Weights of a small GPT-style language model, trained from scratch on English Wikipedia.
Size: width 160, vocabulary 8192.
Training: a variant of Adam for these matrices, 10987 steps.
Each number is 128 + 32 x the weight over its row's rms, rounded and kept within 0 to 255. Layers, rows and columns count from 0. The size above them is the row's rms in percent of the matrix's.

# layer 4 MLP down (transposed), 640x160, rms 0.14, rows 478-499, columns 0-159
size [ 99  91  95 102  98 108 118 103  85 104 103 113  94  98  99  94  89 119 102 106 103  99]
[[188 119  93 165 121 147 157 102 131 108 115 112 119 148 121 111 128 216 102 177 166 136 105  94 146 100 174 116 101 182 123  97 137 101 136 110 143  71 120 161 151 131 169 100 152 106 174 134  53 150 223 156  88  76  98 137  93 132 132 142 145 136 123 157 146 118 147 106 138 110  93 125 126 113 127 108 138 124 147 134 165 103  77 121 125 158 169 190  78  93 138  95 128 145 200 131 182  99  75 173 137  98 121 154  70 162  72  95 161 149 133 110 123 178 106 134 135 152  60 150 104 146 112 133 173 124 132 147 128 133 132  52  81 117 158 145 152 128 103 111  72  61 138 207 110 132 138 138  60  93  81 100 119 132 118 118  83 119 125 146]
 [139 112 138  49 144 168  56 131 111  95 142 129 116 161  54 114 105 158 108 115 151 127 165 175 102 102 162 167 127 163 103 138 185 150 173 148 132 147 143 125  95 140 155 158 108 129 168 112 121 127 169 158 139 122 129 158  75 113  82 162 157 100 237  91  50 142  99 148 148 136 111 142 150 172  41 106  86 125 145 149 177 159 108 128 157  59 115 182 122  81 155 132 151 123 145 109 108 118 113  98 108 173  80 166 125  86  95 140 104  87 122 155 165 150 145 136 126 143 121 122 129  90 132 146 101 136 144 159 159  65 171 124  69 155 119  74  82 144 158 143 126 132 147 167 146  88 153 117 150 147 187 154  97 187  89 101 146 116 130 145]
 [ 77 118 155 138  76  68 179 125 141  87 153  89  93  96 146 133 150 163 127 155 146  97  65 130  87 106 144 122 135 122  92 136  91 130 173 132 109 130 123  91 147 106 146 123 105 205  85  85 116 146 136 191 127 157 105 125 102 151 136 182  90 155 140 143  89 152 179 136 129 163  89 124  99 118 178 107 136 193 113  71 154 122 130 162 121  58 129 110 137 157 134 100 153 111  87 131 176 143 192 148 155 163 164 188 111 119 132 161 131 141  82 110 134 182 146  84  77 163 130 165 145 154 126 150 203 132  94  92  97 198  90 190 108  93 125 118  74 109 155 126 144 101 174 122 127 129 107 197 137 133 134 144 155 168  74 182 136 126 137  86]
 [115 166 113  71  98 209 127 109 131 161 208  97 173 111 133 154 106 138 106 168 117 137 138  87 106 125 162 151 151  80 123 105  87 106 133 144 161 108  78 113 129  85 149 107 134 100 129 197 172  97 158 216 130 115 123 156 135 122  85 147 150 149 116 137  71 163 115 149 148 133 160 148 108  86 126 149 183 145  80 113 207 159 157  75 101 159  94  86  91 101  82  99 148  85 172  90 137 142  94 175  86  99 123 117 100 156 177 147 116 150 154 140 141 149  79 131 142 143 126 185 137  92  83 114 147 130 140 121 127  93 131 113 114 122 117 103 121 183  77 152  56 111 119 110 173 142  94 121 122  38 113 105 123 103 110 120 113 116  77  73]
 [131 124 106  61 121 214 123 156 125 167 157 143 133 156 186 109 131 157  68 107 123 138 120  76 138 130 102 104 110 110 165  85 158 127 138 111 136 114 112 179 158 123 113 127  78 145  84  85  51 174 146 147 114 146 142  89 133  97  91 124  51  84  82 120  94 133 134 164 111  94 170 189 154  66 194 104 130 119 102 172 213 142  84 117 125 156 170  90 142 154 142  95 137 146 137 126 135 130 132 126 131 131 165 157  95 124 143 153 122 119 125  90 133 184 154 151 125 186 109 187  88 137 178 117 177 102 150 122 104  71  89  75 138 109 114 129 123 127 102 141 122 143 172 111 174 118 137 180 219  96 102 125 134 122 131 119 111  75 161 145]
 [147 140 145 188  92  88 118 121 158 135 142 134  78 171 164 147  88  63 152 167 152  74 101 171 124 145 126 101  54 154 108 161 136 154 120 150 155 114 123 122 137 157 138 127 149 124  98 121 111 146 170  90  67 172 101 130  94 172 162 153 141 117 158 110 198 140 133 120 137 148 193 106 109 152 128 103 132 160 182 158  97  97  90 115 118  93 122 190  70 123 119 144  54 154 120 117 143 146 116 170 134 108 118 121 125 164 112 118 125 121 147 138 154 145  53 169 122 194 111 143 138 110 184 163 160 165 196 114 161 116 130 109 144 163 145 156 106  78  73 200  84 118 169 137 115 162 185  95 122 114  76 119 166  97 173 201 142  92 128 136]
 [134  88 137 186 112 106 124 139 116 164 135 135  58 169 135 115  98  86 144 132 150 107 178 173 127 186 132 126 150 160 160 140 140 140 134 171 157 147 155  91 109 113 118 117 163 136 177 125 175 113 159  80 126 213 157 104 196 214 169  91 125 153 100 127 133 161 127 115 120 153 177  80 118 103 167  90 103  96 107 158 143 115 179 103 104  93 122  77  81 152 175 145 143  62  77 157  81 152  93 112  96 133 160 125  85 116 165 152 130 128 177 125 141  97  97 128  63 123 131 188 110  79 152 139 122 171 159 135 139  78 147 151 112  68 131 122 113 121 109  85  86  83 115 164 114 133  92 153  87 104 178  83 180  88 139 106 136  98 146 150]
 [ 93 108 171 101 122 123 152 146 146  96 160 117 130 119 112 116  84 155 105 147 113  64 152  86  88 142 142 128 120 141 101 109  99  67 147  92 164 185 146 136 108  72 158  86  54 130 121 133 161  30 123  64 148 172 101 143 143  92 138 141  96  75 185 115 130 143 116 111 123 121 114 180 140 104 104 102 143 150  99 100 132 142 104 166 171 151 132  78 104 224 136  84 192 103 129 119 162  82 163 133 110 138  97 138  86 135 114 163 106 151 180  96 121 120 128  81 141 157 113 166 146  56  79 105 122 141 145  69  96 136 136 116  80 106 110 100 126  88 191  96 104 101 156 133 176 166 107 201 108 137 108 108  98  95 131 113 100  96 149 138]
 [121 160 152 110  60  68 134 135 196 129 133  90 127 145 127 119  99 118 112 145 108 120 109 154  99 144 125 147 138 116  87 153 124  54 151 108 136 144  55 104 154 108 131 122 125 120  95 145 113 152 169 122 182 166  97 112 116 113  97 152 153 122 117 129 157 127 138  94  78 144 176 121 163  87 124  96  97  97 147 154 102 135 106 111  87 124 157 142 123 127 173 103 241 186 130 111  91 111 162 113 130 130 118 171 105  83 138  82 100  95 128 111 170  76 131 191 102  97  72 230 140  51  88 126 116 147 115 110  97 133 172 140 102  97  95 108 159 107 106 141  90 127 125 147 163 204 113 158 129 146 196 139 149 120 139 166 146  96  81 184]
 [ 62 121 148  73 184 110 187 132 127 100 158 154  90 154 102 101 103 151 112 133  75 103 107 129 131 144 167 106 108 136  94 153 150 147  96 135 134 119 103 176 134 123 120 176  89 119 134 117  71 134 105 140 137 216 149 132  74 129  37 114 126 189 110 155 160 140 113  95 167 158 137 175 146  90 159  66  76 142 103 134 140 142 104  46 114 168 154 124 133 142 126 118 201 108 131 151 109 100 109 105 142 153 122 171 164 160 119 109 138 183 107 137 123 156 145 186 162 124 130 175 163 113 134  68 180 137 114 153 131  55  73  86 106 132 107  96 111 173  89 164 114  97 132 165 107 128 153 106 151  61 165 121  92 175 119 173 134 138 133 109]
 [133 141 135 122 153 160 119 140 176  94 140  79 100 168 172 131  83 145 101 193 152  41 164  68 125 111 181 125 104 106 129 121 119 105 164 132 187 123 107 117  63 139 169 106 164 153 173 140 165 150 249  88 137 147 152 104 117 115 134 147  85 151 155  99 150  83 108 106 114 130 171 152  81 143 115 152  72 132 122 149 128 130 159 123 130 153 109 128 100 168 112 155 153 115 169 128 132 127 127 113 141 137 127 165 135 142 176 126 138 165 174 118 147 133  93 150 161 147 103 168 143  93  99  82 176 132  85 135 127 104 162  86  97 118 110  38  83  88 139 155  80  82 156  96 141 132 117 154  46 144 141 179 143 135 213 126 112 139 115 115]
 [130  95 149 141 178 117  85 132  97 140  91  55 146 121 158 138 136 105 139  87  96 143 102 154 118 109 135 145 145 102 201 139 141  99  70 127 120 165  79 168 120 159 137 139 162  87 135 101 115  99 103 129 181  99 154  33 118 155 121 170 166 104  82 165 131  87 170 130 145 170 150  92 101 145 122 197 103 119  80 153 156 174 135 168 134 101 131  70 181 142 142 165 178 162  97 121 166  98 127  93 103 148 145 216 117 137 159 145  72 101 162 162 140 140 149 172  97 147 118  98  87 159  87 131  95 151 124 109 186 158 167 148 150 121 154 157 167 154 105 109 142 194 122  99 175 185 172 124 110  82 136 137  92 142 116 104 131 107  88  89]
 [ 96 134 122 195 157 155 151 146  95 140  70 142  99 134 167 139 112 114 115 121 123 113  73  64 141 148 135 153 117 165 146 114  90 113 159 111 135 132 152 118  88 199 121 162 132  98  99 107 115 122 180 146 167 116 181  76 155 101 166 149 115 177 161 100 165 128 145 187 130 151 117  76  75 125  99 122 182 118 106 209 116  77 160 130 119 148 113 113 102 113  78 151 177  81 198 129 153 102 160  93  74 178 165 117 171  96 171 111 131 115 158 100 177 151 135 110  85 145 125 145 136 138 109 149 167 114 108 111 129  86 144 116 128 194 141  48 109  68 143 144  65 111 118  81 136 152  96 121  66  85 128 114 162 130 175  97 168 108 127 111]
 [170 125 102  99 211 137 139  99 154 165 148  36 101 146 167 156 163 143 154 149 173  72 116  96  97 153 168 144 135 161  77 128 121 124 133 107 170  85  45  58  74  61 130 162 103 143 113 167 151 147 163 148  63 121  76 131 145 141 121 136 118 132 103 139 176 112 138 169 134 144  95 126 128 108  83 190 166 157 115  90  98  86 133  72 103 107 127  84 124 134 146 128 149  94 124 118 151 172  77 145 138 121 129 133 163 163 107 151  79 168 145 127 148 113 123 136 167  95 138 170 111 141  98  89 130 121 184 169 111 117 207 122 190 141 119 107 125 102 124 163 108 156 180  61 124 169 113 147 109 120 194 124 151 148 157 127 136 121 141 103]
 [110 129 129  97 185 173 141 139 136 102 106 146 128 110 171  80 158  63 126  91 103 106  81  88 114 132 108 155 112 114 150 126 162  72  99 100 147 132 159 121 150 104 145 122 107 116 133 159 111 121  86  73 115 104 154 105  43  73 102 102  78 133 126 135 173  83  90 146  92 118 165 150 160  89 136 153 175 128 178 120 126  57 178 138 163 128  79 150 119 135 111 169 121 124 161  65 160 154 150  83 130 136 154 135 118 102 111 113 150  98 107 103 180 113 123  54  63 189 128 114 150 116 111 163 143 138 141  94  76  95 195 114 144 161 122  64 147 130 125  65 134  93 145  93 134 128  83 162  89 119  97 156  62 131  66 191 140 107 117 135]
 [101 103  66 117  86  94 111  96 141 127 168 149 125 143 130 129 104 186  79 176 120 162 129 139 150 199 146 162 150  80 171 138 133 111 123 122  84 108 162 178 137  93 145 155  87 166 129  76 166 151 177 137 102 113 152 166  65 145 159  99 124 115 140 145 102 134 188 101 136 143  91  79 145  71 137 101 141 123 118 178 138 106 106 155  94 115 151 184 203 120  78 100 141 103 106 126 167 120  44 140 179  80 150 135 212  75  88  78 146 209 120 170 165 119 113 150 102 154 130 141 110 134 172 138  98 151 113 165 143 151 176 142 147 163 181 100 133 119 169 129 154 157  94 124 139 141  97  88 152 108 111 117 128 155 136 133 191 140 143 142]
 [107 147 117 100 144 135 130 131  95 124 124 119  92 124  91 171  97 166 156 171 134 110 101  75 160  94 106  69 139 128 124 144 168 111 104 174 142 135 106 142 148 117 104 140 125  75 160 163  88 121 152  70 123 106 101 154  75  35 165  74 150 156 169 146  41  61 148 153  96 125 129  90 153 139 109 152 108 111 111 168 147  93 117 146 111 105 131 122 141 110 118 124 148 127 223 145 120  95 111 112 145 112 127 143 150 133 126  98 185 149 198  77 143  94 127 104 115 133 120 116 108 119 108 138 102  73  47 118 175 156 164 143 116 137 114  90 109 165 142 129  60  77 108 164 115 205 129 130 124 173 106 117  80 178 200  94  83 131 106  98]
 [115 149 151 147 172 175  98  98  88  81 108 100 147  98 111 116 126 138 106 107 133  65 138  20 119 139 112  95 167  81 127  85 117 129 142  47 160 148 154  88  99 105 207  72 144 143 141 114 160 141 139  96 154 104 116 118 161 103 148 125 153 132 138 160 117 125 141 150 128 125 100 120  96 123 123 108  79 161 123 170 126  90  99 118 104 136 107 143 139 133 128 133 110  85 196 123 131 118 158 159 129 143 136 152 118 128 154 117 147 165 155 120 122 117  76 127 226 154  94 151 138 135 124  81 137  41  82  78 104 145 106 188 158 109 100  95 115 157 168 130 163 102 178 103 186 118  99 198  36 131 135  54 116 116 145 167 125 122 128 122]
 [100  86 135 140 150 121 165 224 156 148 111  73  64 154 184 130 130 160 120 156 150  67 105 133 163 179 198 149 118 107 175 151 121 156 151 135 179 132  37 168 147 104 148 129 155 117  97  62 168 116 201 118 103 160 136 141 139 136 129 147 101 151  91 126 156 110 134  92 158 128 168 123 109  81 143 154  90 146 157 171 152 129 111 179 161 109 144 133 157 167 142 126 124 149  74  98 150 148 130 117 190 140 122 124 182 164 155 108 184 127 147 113 179  85 108  77 130 142 124 191 119  98 135 116 172 172 107 138 153  54 127  67 102 111 111 149 106 107 136 132 112 121 164 166  61 123 154 154  73 124 141 137 118 140 128  92 122 107  91 108]
 [130 107 122 103 155 133 119 145 148 148 137 152 102 121  65 112 169 171 165 166 203 117  86 187 156  87 133  90 145 126 105 125 153 106 126 147 128  97 143 180  84 110 104 107 102 127 197  87 119 166 121 139  89  80 145  94 114 143 155 123 134 126 155 115 123 142 131 139 100 100 105  94 151  88 136 105 106 137 144 101 135 167 120  70 105 132 172 137  96 134 125 137  79 132  75 114  69 114 197  85 132 129 172 141 125 148  97  86 241 132 104 172 111 145 125 115 101 190  72 189 100 147 191 129 147 116 136 173 106  74 147 198 115 134 137 109  86 130  67 200 184 159  96 151 140 128 149 160 148 127 144  74 161 149 152 146 126 140  83 128]
 [184  75 130 164 157 118 148 131 138 147 117  98 134 133 168  51 143 130 101 150 131 162  99 154 124 125 204 172 114 116 151 154 106 126 124  92 112 133 104 104 178 143  82 139  90  83 122 172 155 144 169 121 122 176 121 109  82  93 176 130  95 148 128 144 112  99 154 137 145 145 143  94 145 116 130 169 121 126  78 106  72 210 141 117 127 150 168 128 158 140  74 137  67  95  82 166 129 105 222 161 165 144 179 126 141 135  93 132 139 194 104 147 137 208 153 127  97 110 149 116  85 188 122 136 108 121 164 150 118 108 153 144 147 151 121 127 175 136 105 173 119  54 145 188 109 189 194  76 156 166 136  85 130 127 104 106 114 126  96 131]
 [ 93 128 141 190 105 123  50 133 101  92 166  74 174 124 121 111 176 114 102 177 139 121 130 107 119 133  80 135 143  98 116 123 175 115 118 106 107 119  57  74 118 147  99 107 159  75 155  97 103 110 134 142 122 122 134 120 134 100 145 131 168 173 136 118 124 163 163 161 146  88 129  89 132  97 125 141 127 155 174 146 113  80 108 115  87 149 157 147 130 113 144 179 124 134 178 145 126 191 171 111 111 183 149 100 131 119 134 163  78 108 168 141 138 156  74 131 172 139 100 104 126 128  51  56 180  76 145  94 169  57 103 130 131 168 170  67  80 120 111 146 144 132 104 143 192 150  71 105 129 147 158 172 139  80  99 128 103 194  63 130]]
# layer 4 MLP up, 640x160, rms 0.148, rows 479-499, columns 0-159
size [ 99 100 103 101 104 108 104  96 101 107 109 100  98  99  99  94 101  98 101 107  99]
[[171 122 150 140  96 105 121 147  75 191 112  85 151 103 137 101 122 127 134 129 115 119 167 120 107 137 151 152 122 149 104 119 121  81 125 118  84  98 107  55 130  96 190 171 127 119  89 112  94  97 121 134 171 103 178 196 135 161 165  54 138 135 142 146 141  94  87 132  66 145 110 122  82  88 139 108  78 113 126 111 102 125 148 117 143 114 111  64  95 143 108 153 105 136 126 103 132 197 195 146 159 148  51 100 135  73 116 134 132 121 164 133  74  88 207 174 101 140 145 158 138 120 118 119 102 124 169 138  61 118 161 167 128 102 167 124 129 127 115  64  87 134 114  95 164  57  88 126 101 176  86 186 188 111 120 115 167 155 144 136]
 [171 171  84 111 138  90 133 107  92 162 140 153 179 151 113 142 112 128  64 134  98 100 166 179 110 129 101 182  82  76 110 129 134 172 116 102 143  65 171 144 163 142 165 148 142 131 102 149 107 115 171 150 210  86 121 136 130 132 171 143 113 141 105 101  95 133 134 117 129  96 101 152  73 167 124 148 106 151 187 130 172 110  86 128 122 111 139 128  71 169 134 110 125 136  54  86 117 120  98 144 115 157 119 130 120 180  84 124  56  88 119  92 119 124 178  94  82 116 124 139 178 119 128 133 113 168 178 171  73 136 100 144 121 112 113  97 176 145 130 130 162  71 138 210 167 109  57 115 154 108  63 168 131  66  98  87 128 114 120 147]
 [166 144 102 129 121  53  79 101 139 107 125 146 172 136 131 127 100  97 140 135 121 191 145 152 128 166 182  95 160 102  77 114 107 106 150 122 134 133 111 136 124 155  93 121 150 115 161 145 158 145  88 130 103  95 102 141 152 143 171 154  88 113 102 140 180 131 179  84 126  87 111 155  84 136 183 110  74 177  99 126  55 175 143 138 123 158  74 121 125 150 134 102 126 109  73 112 171 100 148 133 128  91 111  89 153 169 157 115 122 154 111  85 138  81 128 148 103 152 123 127  94  88  46  72  44 152 193  87  97 138  68 154 103  82 112 149 165 191 116  70 140 116 108 160 161 156  55 106 106 137 123 141 169 103 134 144 106 196 138 136]
 [167 111 113 165 110 127  64 119  23 144 163 121 157 133 108 192  95 105 162 203 112 131 159 124 160 117 168  67 164 163 125 122 149 112 130  95 126 116 130 139  84 145 171 149  80  95 149  83  75 100 170 110  91 101 104 116 124 156  88 172 145 161  80 106 148 119 115 144 150  74 153 142 132 144  54 145 101 171 103 129 144 155 119 160  73  86 111 143 101  91 107 124 175 100  87 103 175 107  61  99  98 123 117 134 136 130 108 159 168 191 122 139 155 127 146 131 150 114 107 144 146 103 103 124  27  98  98  67 142 154 108 128 139 127  71 133 135 159 158 109 155 105  69  81 101 135  76 120 167 127 132  93 154 111 119 131 137 132 178 149]
 [123 158 130 140 119 132 142 159 124 190 161 146 119 219  64 157  65 219 102 186 161 107 125 134 125  99 132 164 172  73 121 163 115 181 193 195  89 132 194 108 128 127  96 119 122 177 173 124 138  39 138 152 153  82  91 133 116 116 144  97 119  84  91 123  98 131 168 121 112 140  98 179 140 152 131 135  78 113 112 108  64 151 170 111 115 109 146  94  96 108 119  81 158  96 170 111 133 140 127 175 100 152 196 102 116  87 127 145 144 104 112  95 146 158 124 111 115 171 107 142 164 116 132 155 131 115 120 107 154 100 125 110  70 124 185 166 124 127 158 124 123  90 140 188 124 173 141 151 149 179 124 152 153 127 163 147  77 126 117 154]
 [116 144 142 105  22 126 120  86 146 204  81 118  96  92 133 165  85 113 131 126 154 154 137 132 116 165 138 133 135 110 128 147 119 131 192 124 136 123 156 151 172 109 170 121 105 113 120 130 116 158  97 158 130 137 109 161 201 140 176 151 128 166 170 107 119  97  77 158 134 109  93 117  60 135  89 134 116 127 116 135 152 125 112 123  86 107  98 162  80  93 102  59 156  91 185 176 118 171 147 150 101  78 117 122 150 139  58 211 120 156 102 106  77 137 128  93 123  61 124 118 111  99 159  64  53 143 122 106 115 111 183  90 149 131 128 103 178 137  91 144 126 153 175  97 131 112 133  47 135 110  79 130 145 162 114 166 116 108 153 142]
 [165 128 133 133 147  81  95 127  71 130 112 148 149 135 129 136 105 143  67 163  85 152 208 140 152 135 124 143 128 125  98 114 101 101 102 102 153 191 163  96 169 115 100 137 128 131 141 153  85 124 126 110 180  83 121 136 152 180 186 152 113 120 114 170 114 130 192 177 140 107 157 117  92 171 120 179 163 117 132 130 140 181 104 124  34 123 152 117 101 143 148  77 102 100 140  83 104 155  86 159 115 106  20 129 141 112  94 149 134 153 152  99 110 104 173  76 150 133 148 168 133  80 110 128 129 161 151 110  80 144 150 195 107 110 111 109 183 190 147  93 115 103 109 219 162 120 150 153 148 163  83 183 150 138 115 103 146 125 125 167]
 [110  98  95  90  98  78 130 116 127 148  98 160 220 173 130 133  80 127 136 107 107 163 174 129 106  50 164 112 187 122 140 120  95 158 204 145 162 147 192 103 116 156 116 120 147 177  79 157 108 107  99  92 182 125 150 147 117 125 117 163 132  24 131 106 121 111 100  72 145 125  94 112 125 157  89 134 167 143  96 146 148 112 136 201 159 141 138 107  71 108 101 180 136 115 104 117 120 120 134 149 154  77 131  94 111 101  92 129 132  67 122 153 128 152 166 115 182 150 154 138 100 118 182 101 180 155 145 163 182 135 109  90 156 119 127 126 155 144 156 119 105 112 105 155 158 166 168  69 132 132  81 163 135  75 186 112 134  77 135 118]
 [184 206 134  96 124 145 119 141 113 173 146 178  83 127  91 175  91 151  69 117 167 145 159 144 135 142  72 127 158  79 121  84 114 129 146  98  50 134 144 128 152 149 115 108 102 167 156 138 181  71 105 136 100  97  91 187  99  64 156 163 143 112  76 197 140 174  47 155 182 180 146 183 162 131 170  75 135 110 171 125 164 104  87 138 137  78  83 126  90 145 137 125 141  83 131 102 123 167 138 119  69 127 144 152 120 138  86 147 148 104 109 108 147 157 151 107 144 157 172 103 122 126 129 125 128 157 113 152 139 171 145 107 141 108 139 138 154 154 112 118 113 132 153  94 180 133 132  57 142 114 144 207 133  84 126 107  99  80 128 133]
 [156 119 156 154 105 144 124 154 132 135 117 107 155 155 113 127 128 127 131 197 163 143 132 124 156 183 169 152 148 107 120 106 160 154 162 157 133 111 171 147 228 134 105 109 125 130 141 150 140  67  89 156  50  52 113  76 138 109  86 109 148 121 105 130  87  58 140 130 145 132 125 191 124 113 181  92  84 152 185 101  77 216 133 100 106 108  85 109 124 182 132 170 166  85 110 164  98  94 153 111 132  74 118 150 105 144  99 182 112 101 149 164 107 122 136 131 110 138 130  87 140 137 137 104  90 155 115  95 103 163 178 123 139 126 117 167 132 106 157 185 144 140 149 189 119  77 110 109 123 121 124 199 170  96 182 174 115  83 168 123]
 [129 118 137 115 149 113 135 100  83 146  93 116 130 103  39 160 109 152  78 132 163 125 186 143 179  75 148 175 144 123 145 171 134 154 153 162 109 127 123 126 151 138 109 209 161 179 164 164  95 131 118 149 172  89 130 112 124 113 100  71  90 112 149 127 128  61 119 144 106 162  60 106 139 108 100 155  65 142 159 169 154 135  71 135 120 124 103  87 119 174 174 164 154 151  96 107 169 100 148  98  97 141 128 160 110  89 134 135 124 121 188  87  88 123  97 156  80  95  94 157  95 121 147 146 137 140 123  86 140 190 123 181 135 110 173 142 132 201 131 111  96 138  97 134 167 180 118  56 174  78  79 162 148  83 131 108 110  97 128 168]
 [131  72 203 121 125 174  91 129 113  93 160 127 168 151  92 163 103 146 146 151 130 137 167 142 148 117  94  94 207 160 103 137 133 136  73 113 149 100 165 112 130 149 143 100  96 145 125  80 139  51  88 126 116  61 104 161 114 122  96 160 110 104 120 161 163  85 106  82 187  90 176 133 128 147 169 122  87 125 129 177 106 150 154 137  61 149  93 139 130 160 118 136 128 100  98 163 120 152 154 133 142 127 112 114 140 115  34 131  76 137 147  94 138 102  93  97 100 101 153 142 138 110  58 152 149  68  60 141  87 180  97 129 165 180 140  92  82  94 173 140 151 153 117 154 145 147 104 154 141 104 102 180 162  60 180 151 136 139 133 146]
 [149 116 121 113 129 111  85 113 158 150  58 132  78 152 173 116 120 172 108 118 107 185 143 134  72 107  68 169 139 106 136 157 133 120 136  60 107 156 101  98 130 155 127 114 144 167 104 135 109 179 126 137 149 135 184 141 168  91  98 158 173 124 167 195 126 130 103 104 176 106 111  96  14 123 128 122 152 174 146 142 146 126  96 147 157 105  80 110  84 147 155 113 200  78 109 112 122 187  95 154 127  89  59 103 109 126  98 121 106 109 145 122 175  62 142 120 128 114 105 113 143 135 132  86  79 128 144 159 162 160 137 129 165 138 167  87 175 142 170  72 103 118 110 189  98 118  95  80 146 138 123 141 162 172  99 109  78 163 141 176]
 [140 134 169 147  93 135 130  84 126 140 123 165 137  58 133 110  80  87 120 118 132 206 151 120 148  76 106  95 217 112 146 106  60 142 197 181 150 127 147 162  88 183 143 139 112  94  90  94 132 144  86  79 204  79 150 109 140 111 149 113 182 114 110  97 106 133 112  92  61 131 100 159  87 137 155  88  91  90 117 124  82 107 121 151  98 146 105  84  94 124 119 183 108 107 135 126 130 109 106 160 126  88 124  99 131 174 106 152 165 121 144 158 173 101 199 105 153 107 150  72 113 172 184 104 157 149 152 125 100 206 131 144 126  66  95 102 117 170 110 100 119 137 112 106 154 130 160  68 131 140 129 136 142 126 105  96 106  91 106 150]
 [154 100 149 129  91 130  97 106 117 159  76 120 117 104 132 137 104 119 128 113 177 118 103 120 143  87 159  73 141 146 130 176  77 144 112 109 146 123 150  97  86 148 106  85  90  80 132  79  67  94 152  97 151 119 161 106 170 152  98  97 126 115 166 108 186  74 105 112 115  76 128 144 125 146  98 130  88 131 128 147  93 156 143 183 129 163 112 111 104 163 121 142 106  83  73 131  92 127 137  90  67 120 169 116 137 175 115 139 159 116 150 161 127  85 199 111 115 137 127 134  98 125  83  68 146  94 185  65 100 131  53 146 194  97  95 164  86 112 110 107 118 113 116 101 145 140 151  80 111 209 153  91 209 118 140 183  59 156 153 126]
 [137 151 144 108 105 144 117 126 122 138 138 197 111  80  94 115 109 104 152 114  76 127 151 148 153  97  92 132 128  92  70 124  96 132 143 144 142 109 135 149 149 146  67 141 178 131  90  88 121 102 122 124  84 145  35  80 216  80  61 135  97 111 124 134 172 169  86 135 142 133 162 160 132 128 102  61 130 107 107  90 100  96 138 158 179 139 121 132 104 135 165 104  87  84  95 110 156 141 144  95 108 132 118  68 148 164 108 227  82 152 141 120 169 134 195 103 115 101 173 107 121 141  95  93 141 151 170 183  98 161 123  68 167 104 139 197 119 129 162 120 129 133 178 144 164  67 136 113 145  79 136 129 144  83 124 114 115 124 167 124]
 [126 154 153 143 116 110 115 152  98 129 141 139 147 174  96 173  90 113 130 108 107 174 179 138 137 134  98 163 142 124 129 103 131 119 155 105 137 122 112 118 122 143 123 110 124  99  65 175  96 143 114 178 124 133 135 121 128 104 105  85 100 124  93 113 118 111 154 205 141 169 134 121  66  84 123 133 161 103 157 139 163  91 117  60 138 117 109 142 112 131 120 104 185  88  96 120  84 160 144 108  98 112  69 111 134 148   0 144 131 115 173 133 139 114 173 125 103  91 102 105 141  72 117 174 172  89  77 109 138 168 137 163  66 173 171 182 109  95 126 178 110  66 127  91 163 149 107 121 138 185 144 143 156 124 187 161 113 133 137 177]
 [158 117  83 130 137 154  96 142 116 173 129 144 130 108 116 120 120  77 138 161 156 147 160 139  84 130 167 131 210  71 137 146 108 122  77 193 109 125 146 114 134 122 111 181 114 122 118 133 142  87 108 174 157 112 138 147 229 123 126 124 147 127 118 162 118  22 144 121 124 161 124 136 168 109  99 101  37 118 197 174  99 114 139 109  52 136 136 109 112 128 128 118 122 100 168 106  85  92 113  88 127 174 131 152  62 117 131 132 167 132 125  81 113 126 113 130 130 142 155  87 132 164 129 131 115 160 108  44 172 155 147 172 172  69 121 137 139 120 130  75 111  92 156 131 151  92 154  94 125 140 131 149 115 131 193 160  88  86 204 140]
 [141 129 167 136 134 108 117 127 141 109  93 170 184 169 119 151 105 157  91 122 136 167 159 164 112 136 123 214 102 124 165 180 114  95 124 112 123 145 160 109 131 194 157  73 151 150 111 106 148  80  48 117 183  34 171 168 144 105 140 144  97 103  61 113 167 131 102 107 130 122 119 133 146 176  58  96 117  87 102 156  91 171 134 103 166 156 123 158  86 108 130 102 108 112 145 123 145 138 153 152 173 103 100 100  89 141 167 212 105 148 148  98 125 121  86 114 115 115 122 122 151 136 166  59 134 137  99 115 187 172 127 130 103 143 128 143 141 146 131 141 113  95 154 117 200 106  80 135 143 102  96 117 200 113 143 126 157  52 175 123]
 [175 123 101 130 141 129  80  78  83 141 146 135 128 149  38 136  65 182 110 122 149 147 154 162 165 143 118 127 137  98 138 124 152 110 133 109 154 117 160  84 138 109 141 123 158 108  62 101 125 140 100 124 118  80  84 132 171  94  99  77 138 129 148 147 138 103 147 123 162  98 138 170 155 110 141 141 171  65 187  97 104 182 120 150 188 120 133 101 106 143 145 127  72  98 116  60 133 101 156 111 126  99 129 128 138 144 120 112  95 160 195  88 148  96 180 110 131  93 162 143 132 133  77 110  87 172 124  92 191 132 165 112 120 167 140 127 139 159 125  54 101 154 181 141 132  79 113  81 164 122  82 181 172  88 129 164  23 132 118 161]
 [151 164  69 151  74 147 107 190 108 130  73 124 149 166 115 166  85 122 105 145 169 133 161 135 187 113 131  72 143 106 117 155 130 160 151 101 109  92 108 148 128 170 125 103 106 112  88 168 159 113 114 128  97 107  71 140 178 123 102 142 175  83 124 158 161 163 128 164 105 113 130 147 142 126  98 174 140  75 147  79  88 104 147 168 122 106  64 147  86  97 186 136 140  78 189 121  85 118 149 163 126 121 132 139 165 111  31  81 146 119 170 109 124 121 180 167 118 126 138 114 166  90 111 151 165 124 126 157 120 170 106 129  90 124 131 174 135  99 149 171  94 135 140 122 136 127  79 160 152 153 136 141 129 129 128 139  53 111 219 220]]